Weights of a small transformer language model: 22 layers, vocabulary 8192.
Each number is 128 + 32 x the weight over its row's rms, rounded and kept within 0 to 255. Layers, rows and columns count from 0. Numbers have three digits each. The size before them is the row's rms in percent of the matrix's.

# layer 3 attention output, 384x384, rms 0.174, rows 34-101, columns 96-191
094:073188152130161158044131190100171194148182110097151114132214090193123091141144073108127121124097102062089109125174154122134143101176117164171114146122162121126131117139153127100182142176134134126185075142142116129129114113127139098115112149124123151161111141124149127137123162160098131070
102:152145117097132124165145119099190174170079084127174126141144111126095129152131155139110124111091126138097185135152117132115108157160157103161132109173139058107162109149115092156142169083108110138084163094126118159168118099141079140170179116231137150170103167136126168139124090045141138147
098:091120125103103115087083114126139148093146125125138158157152152150192160151132144156152152131083113130124130157169144109095156160169077151114101122138131115122149078131178098153143192208084104064197112119064112129119115114105108147202124145079172154160101103137125172149121217063118126121
101:166049090117159139129120142154099195067143111129138141172072125128087139151122146110075115098127122129133139161113131133142131190130172082086127086158106106111142149140138129143132133133180113165196120022170151137057119123118139175141136115146201112113126177097111085140072153142101097162
092:115089165129104121123140145125171143153134109165106068160097097107150108120162097076144113149144156085163156164080163107132162135203164149100120157137115199095163169124157114127083113133116171138124147119116089125107130161138133092066109111167068156106023156098162129098119113132089142189
105:129115123126090136144120133130126161070139161122103131115121141084133102144136107159134094161156144133127099120113142150092135091157136113091138103145114108086112106132097061127084196131122188131182147132114106097139138147109162119128120120095111072164170103130122169150116148135151142133
100:172182143129095153158116092139128168143127155087119130084183097192128110153081142089156219125123161113113101178081130133094094144110104119170197115107176143159127164115137149101186094148178149126159164133094132105131137105115137124138132125070091142096127129109140115142080115071093185143
096:150116196110125142123105090139138084112172109131161173097163157163127208122091137122124126107113159087106120116140151101103113143118145110137079157137203139122132139087083132149197105147065152153123078140047167166183114128102120099071147124147070157109146150055155147128166111167103122171
100:125076091128064089110072133080090126189173155164089201106114079113125087080142105122143143145128140096182159111093131136111075088117089123143114127093136116140156054092119108154083098099122114120159155098172119104184103167208165178109089100108077146130159085114088117113157069152111153093
102:109179178107115086115146205123112111110132142124156062133113100135114099139139125154164110113124077131096103070155103100169123148122131125124112166139104181141083160094105109059151177127131154131095142194181077075093086138095131080211120143113139133110132087124146136074043106164172121090
109:128082148100087177098060069119065151157152185149115148095131096132149156132097083132150189123182116110170099071048109088125086051140099152119126110158152081127165139141126131089122128168155076155184126151148130079114166123133134173080173129088129133162190182139110122148146142143143150149
113:129073143048182111118135160158171139147115131184206127134078085121142159186146111117105209119074086155113074163069141150143162115141130071126149078130037112114124180123157101144088128160112111128110164086149164140158079200092158120102116120138135146149060140134139141111094101128152121180
100:141182155098164126161117149113186128114066113158120115081098128120110153124078141125172151070094111143166131130059096137158134128100163140138138130153127104149107159114129130143135105085103144150116098158095155113052167135099134105102169090056092093063145106192184115124130055166151172166
094:033114144119100161118150146162068141106154084141095091145168131185105149132092106107155156092082139104111118126099075122119127125165124102119090097144167088149136098173134136140180098136112182150126199148041154125122143066103143087121149132151096114148126203136181161109150100144093146121
094:130104096075122175148147078127127154130083176120101136096147113148212122104136149143124152100128133201176110093123105122087123141119215128113111093129149108121154097119138144140155136172115087133188144123169158094180209123129111079152138104070102102127142110155129103188126161107132099115
093:146105135149164142176109095117099139081171168095115131115144152091152135110089134141140143132202141160181077118134160099099144142129102115141092133109166177061213075121127142073123138187166140125120095125186156111161091108156125129117049156121137142082113117096102102129166133134129105199
107:163104157150150171162177154163144134072096172136138141162082123134061126160118145112166135118146070175089088152133124145158146159167124085154148148151083109184110196096133148117111097089077127127152140101158190158117145098148100092170120183117150155058077176106122144081108138149124115127
097:167091078116097124168167099070132084153045175130122168136097139042147154091135183105138156165152119144067172155133067123117129089111184159130091143154141157101180100123149147121064113098109116136122149110093104158132096148110155114105092190094111085127065096107145173097185134069138132135
094:083175137122128128123073089123158128181104158135130086112155142080108163070167135136154196094122108070129127097068125154194132082128146170144072138130040137118149131141126137128178139166165069136101128149128135139124155182124130128159130141117090137107157108076143185166106179181197122175
099:155141145174097115096115161084112133076125090141137162104183129123182082114125154161188069154157160131145119080160114117085108104135145210111098129134140183118194147124170190122070110135121090171092054110184160100140142129140144128101125154153181187123143113123119125136107168144114154092
114:138116114100122104157127130143047147100225103102135139106130101112132114142108081104146144143126177187216109148117153175096169102200100138169197147062117172092109197123181130145097149159190089167182100051140117083160108177143163128107097127164163134049132103142097165098102082117110179122
112:119059150152168090134067130131070157125159174181127147209128139034095117158146156132152094094094110082164111143121125155095122128114125120087126164136121116102070155099110105123150202083118157045106204085154137130083073093168077149148111147154125133134113135159104158079131135121155046171
096:120080143095158115107123107131062092148159160147117122138154154132186168136095113081168129116115115103100128154117154139146102160147150141092140107070166183110117154122124072128172139128151084181135152147119149158101196085136080144154150105047082144117098120084151125114154182071116079078
094:112173122147123131063087113097124160157145153178138136168146068131104174132087143151116189113106074088171123114115128128132127141159160076159138115193106054137173106155129136154213137175152150117243158227138103138222119128135162163104136155163169113116130153131152179082121116109128147163
107:100069140075172145109125120066145153128165062113162125161130131158152119106120160172104135133126157091092153159184138085131087104152085084121129139130147202128115093115119121110134162167170098106167099122131109111142123114105101112178063118092141159113117135104110111214114130122145146082
099:185102092111134166144169149128087115092197154127144146099120150206164117092116111086131134085109164154123126118092101147060110098106151129112126156093130124121145126132142124138162109106074134143130118091124118094113119098101144086108137075139126113131085087125152125122181095117109145136
102:098130080148191117053051151128151160124176153155136159168101129135128146126086116125100048145151099105166125094101142108153110135136125112084126098164089100160167066125112135124134187131162117118168131216160129160043135124094098148135195167199153100210139140130139131119158176140153066147
096:148111076129134135120114070102155175145076152081058223125129132160113151141141157126097119115136175101170109150143092133092087138140120117120152080200181050174160109166147116153138091138079068059200121096085122135119121101038097086168116143176180098138111119096120154150129132117088129151
099:129159121131076098144163125127111124088140116117127199114116125081129117136105145127129102118127154131117146139120092092141125129132089136166105120098181155084136159160150175122129086100139135129113107066121124132168084160147115178126126124105098127186146137116078160183134124133112127096
097:086108148131179118131206114165140146109154083147129173155139130090141143163124176115103070112148123134145153090135107105141099149103107164120158104157125137172109154148120155094096138111122150159196146237097096158104116127082158068138134066103076105125138126166104119137162087130099153152
104:172163099150108139184104084109079124132121136114069173145144161101116114121130112108136086097125166168211173108176139148112097134087097179149140081119157083119100108121129138120146096124136174126094114097103110150132103080151089142136090085182111091144134118131135129159132099132131124096
095:109203155171078169061121148139123124178132154149115103163108133117119124121107135190094075091134088113082104128066109137143105068094094096121114174126092078142118147056128124122182068139163131109164153142177113138112096124145142142124118170145129090102187118102167120133112145129168097154
096:177104124122098134106127145142144087165162128195154157107181103156131140141086142087152134179163184103124098119126143136114148120155127153175121098152148167107163172127114175091168111171065134138141113155058188177172153175094111097093170122114107124139106122101137155105168159169112107215
097:135180153063086147141082069153162178115130172092095139131189124092124082128141129119120135110135154086155120136135131155081117172087185118143118092097183106095154103081128168149095125150112137039091160148035112133161166102105098129120093094093078098169130123079113115109156125081156133123
092:126093188119213142130142160096110052112147140096143134119096147129140207140130149089153119078163095136121160146135168079171112173180074156136105154103144135133076137123113136069181115094132135135116146139154157123086114092165089154169156071144135123119118116134133111117145148132099097121
096:116067163085164153172167085099150106156144161106085147116163141127135136114130154103160184096145161151171110072091108125135170104078147136154135150199121098176159145134121132098164107128167109132186145176180198102044130099124141075149144112118184143081109084084130098166123087154109191175
100:163042093121173139124096088113127076126066147101129149142117214091188162105186148101110184121145118108054055136130107140134107086072126103125138132139118108174091159153073141114078107141180100105090142117132149158066171150116178082123137132115125136099108089159112124158128126122180097143
104:234135159135162178171097139155073113101117140161114237124077133076146092093137166069167125185175142140100117162122102118128112152132147143163048111142171168099108127165157128106145009113156123180127216152087166181139121117144159084037144162111059123144087134107107154131187163128080116143
096:146156117094131126129067148061102139092106158113133163145136129115091163144133134123173065170129077099117109118147154121134093079127109152116109132081131096065088101144109101180098158121096170115131112202111110140121127054143154113143099122113079153127129084130147148188157122126126077149
104:126130156083146164123136073143158162174144119149107142166099143150144161170133114140124142088149174093115131143164102105148121117109160082100154134167128110217108115097123093098120143109106141110148139149107127139077096137118172086112174076154105138114149140117132072150172064131078136131
095:177160123187073104140085109132094076093135120167110193092120123090129110134131105180174108177204095096120149104094105143163120167084169167116097148083163138110146127119132157145119125095132098125050152099124128172142131160179130151131127149152099139141166104066122117113141160159101112131
101:085104122142101196128142153143144118118091096108137092119130180156104071144097127106090192103182179133129127134126152134114153148165115148111167123066149161127057170156186165093142088152117089139116080059086121121091124161067144092113143093105170104061158146111124079106100118087055158098
093:101157088153121157099084167186098103173063131146161163141127095099128081167147141134140061149056100105090096172131107235176167109118167161150141114164121083109143140104169161145098134146109124119142127198103096093161108181152157153107144087157079121171121128115120137111166066094141111160
101:156086120138155118146108170145105112129132128155129213095118181091119143179122158082076100157192095130085115121197142117109068092059124124093139127139144137186112099062132177103154102151146126128116135130079103176103126140162124126086119175109134171126155140141150108140174199118094145173
111:108120115147092105140164132054107149157074173169115176175096105032099102145133117099134171111096113067099133126144087128091090142131166155135109155160121181126134089127154138131134116071113139164160176081172081108158111130112105173152137191180146120177080102118139115105108130112156100131
098:142089170049134142185140102115103194097155106162176123129132162129174146115104166097108140099140157100134074154100184063088129143100129169114145143095125152169124154175139171075136109121209124100163174157112145092120125111079138154131166096088156128204142149175123123179106152097104128133
109:166136055134145123150161198128147130085128192135152178102122109165085073171140121139106084128204092178114108126085125117141119120150141114107195078109086151100181134105160157196118143133133141135158144056124164169144148161153164123141122167157157143161116111126137144077065169107167170142
095:137131089110176111142140073115093101127087141080166103062122079197176135178140132104169150087054119160089117162081142133052151182123162142131140110099147106082028079090093091135144132153104139135084138115059160140148132153095151164148141071067116151138178095175104078122087146110121136137
096:147086127126114138146106116105137151111153108089147083127148117162152161121122152107128115142153168148104167126181138115132168091100133104101086140097164205128069108121137156123150133082078146092121120086145126148147173100091148095080116120013068103102089107110116063076134119121091119088
102:108212107183057119228097104148091141077127151102122132107147151073080105156095114170150115147138106166109136143118134069091152130113138125163132133119129120150140154111124093129146151104118109086206130146157124095126152097122117110155091158060140097068141084165160160099141179116131148149
108:083155133121131136125143127126197145135067134150096107153129077118055125212188112165123075107113147191109149090130121125116143163142112163070167104159086089161123158101140149170124133091105154106133102118170092136101128150158122072115129111205136103106101153160142095122066168146185159116
099:146167147170120111107123115136162184129122145177131139163133065089105092134139159141155120125106100140155136135065118125177115161139133121153118110107122087122172157177116095101113136093182127160127158167202112107153156132154150156084132165164092116210126129135121201098112119141172062148
097:104142167116111106095068134124163144121138143154171087112145138213103103114140141141102192146142170122111159131117147069123162129114156073094119130088112139144100132109138131111041206066099109123030118144065142137168151089168083141135072161149151157135115127116125122118151160152054152074
108:125153097155107150105152171139096108146155165116090125142103128156081105132137102091130189135089081093157165160119113176108119127113138083167195123101143119115117097133133160123121103111102205125124133121033099096170104167075163151131140114148139170132126079094178157132118032154130156143
114:195124123152150143131114091072091176128137116125134153144163148096092149129090162168136097116175103076117112165162109127110092145111114168073157127143168147167128125135150106105134106118120106097165119108109116153128095093147113076166102110168087116123133122121109186167167120097111172101
092:111081158074122192160140135095067116147165174113121064118139141088095172125092098119142101082113116110173108132075124134109134087142080092113081138109077098090159139116132125171181150144128128131161182128203101120144175127152113129130134120119154111052124119154128156139103123106116123146
101:145118101095178151156142069189096115141130122076099145106159137128138164166066168112136145119201124176123082106132115143121143092170098141157141089121159099158109127179109163120155061115143112074074027102137196133078126109118101079152123068071131152125097155128149101120178110110076134133
092:159147121164166158183135107110087187106176085108181108146060089176178101088162150143145132128149104121113179163111125093106148135170128142142110133089131127021118150142142094121092186097168144131156227164122084077207116078081206080129145111122070106148090133145116159153137027142091110134
096:149131103156105099102134190166165120117141092146108135126084125205131144112137160096163152109144168199124139150115090114110081121136142116120112130104118119149121122121140066098020067068168155090088150122198153132134137109114063193112159085126141097120100141160109106093120073136097144070
105:168132114096158115133110076080075104175134159110104110145157176138070130102089095092119197123120161164141155207158129139114118160172070126143135123110126102089176103126106124152151135158194157155081126128108170123117142097129114145129095088128150154072161100124086087136091089169139148123
097:128112121113076155143125126160142082133072167147140138188069077063092129100144125144108124140176144092062164097127099119179085143118157088104098180122141138158162148100134094144111093147135141132122149139119167092177143164100126162138145221139138131179090091062119102092110138127151097114
097:112147083163048151091154124111085158124117176129105120125151093186187112170092078179124169096119101081132114139121136140112084137167213163093162111100107085115133119150155165123103091133179146154147147108173120105139158138080144221152138149110119140164160155098120112168103131093074151119
109:132150134123158085089107119089153166136109114130170075109177124137077124147168081138179135105079160129102145110227115144124142134096132183115119149158076160170084096098092111156087180142086129142036083143153179103105162140173144146084103128148133132128148095100114118157081147113169158123
092:131092180123173161067120141146146123139161182137079160092119127088124097152065163165108190151142148157111152050109139149109147155121103116105143168163141129111138055158098165112083163136107142151141105161132183049081071117116141129119126099100147107117136113139091095086133094092123111148
099:087152121177090148140174147136161167161155132162141152144185100123119102187134147143176121148090072099096072139139131112119089113153154140110151112157091105130143160102133117122088144086086142114141165148116053129174144139167156163102143187162118132147101157175159167141138090112098085152
102:125148167177131144156149112202085094198137122163114144177135125128134185129119094108170166143167141164087177172114119131150139132144128162160054100124110109133125186128144134095100125122092113167125120142121142138118147131160138090099081085133111143091129158117077152092141111165119122148
097:057141144081161132117116195154130107165084132091086171083098167107133162109134122125134091184090111170166133060094105220193167072135061196139102130159085138098150154135117187111182124117106171072135097152147132101087092169156081134087100096157123068104122142152153144116158201143124124110
099:174120116166124160164130091121204092153122108134086073069194158126121146099093141122165121082100114185124127067116119163102056058153086127167115130117142153161237053116119129171204139054135177107127114124138058116143125127194112151119156116134102191170136116147170137132171136110113147123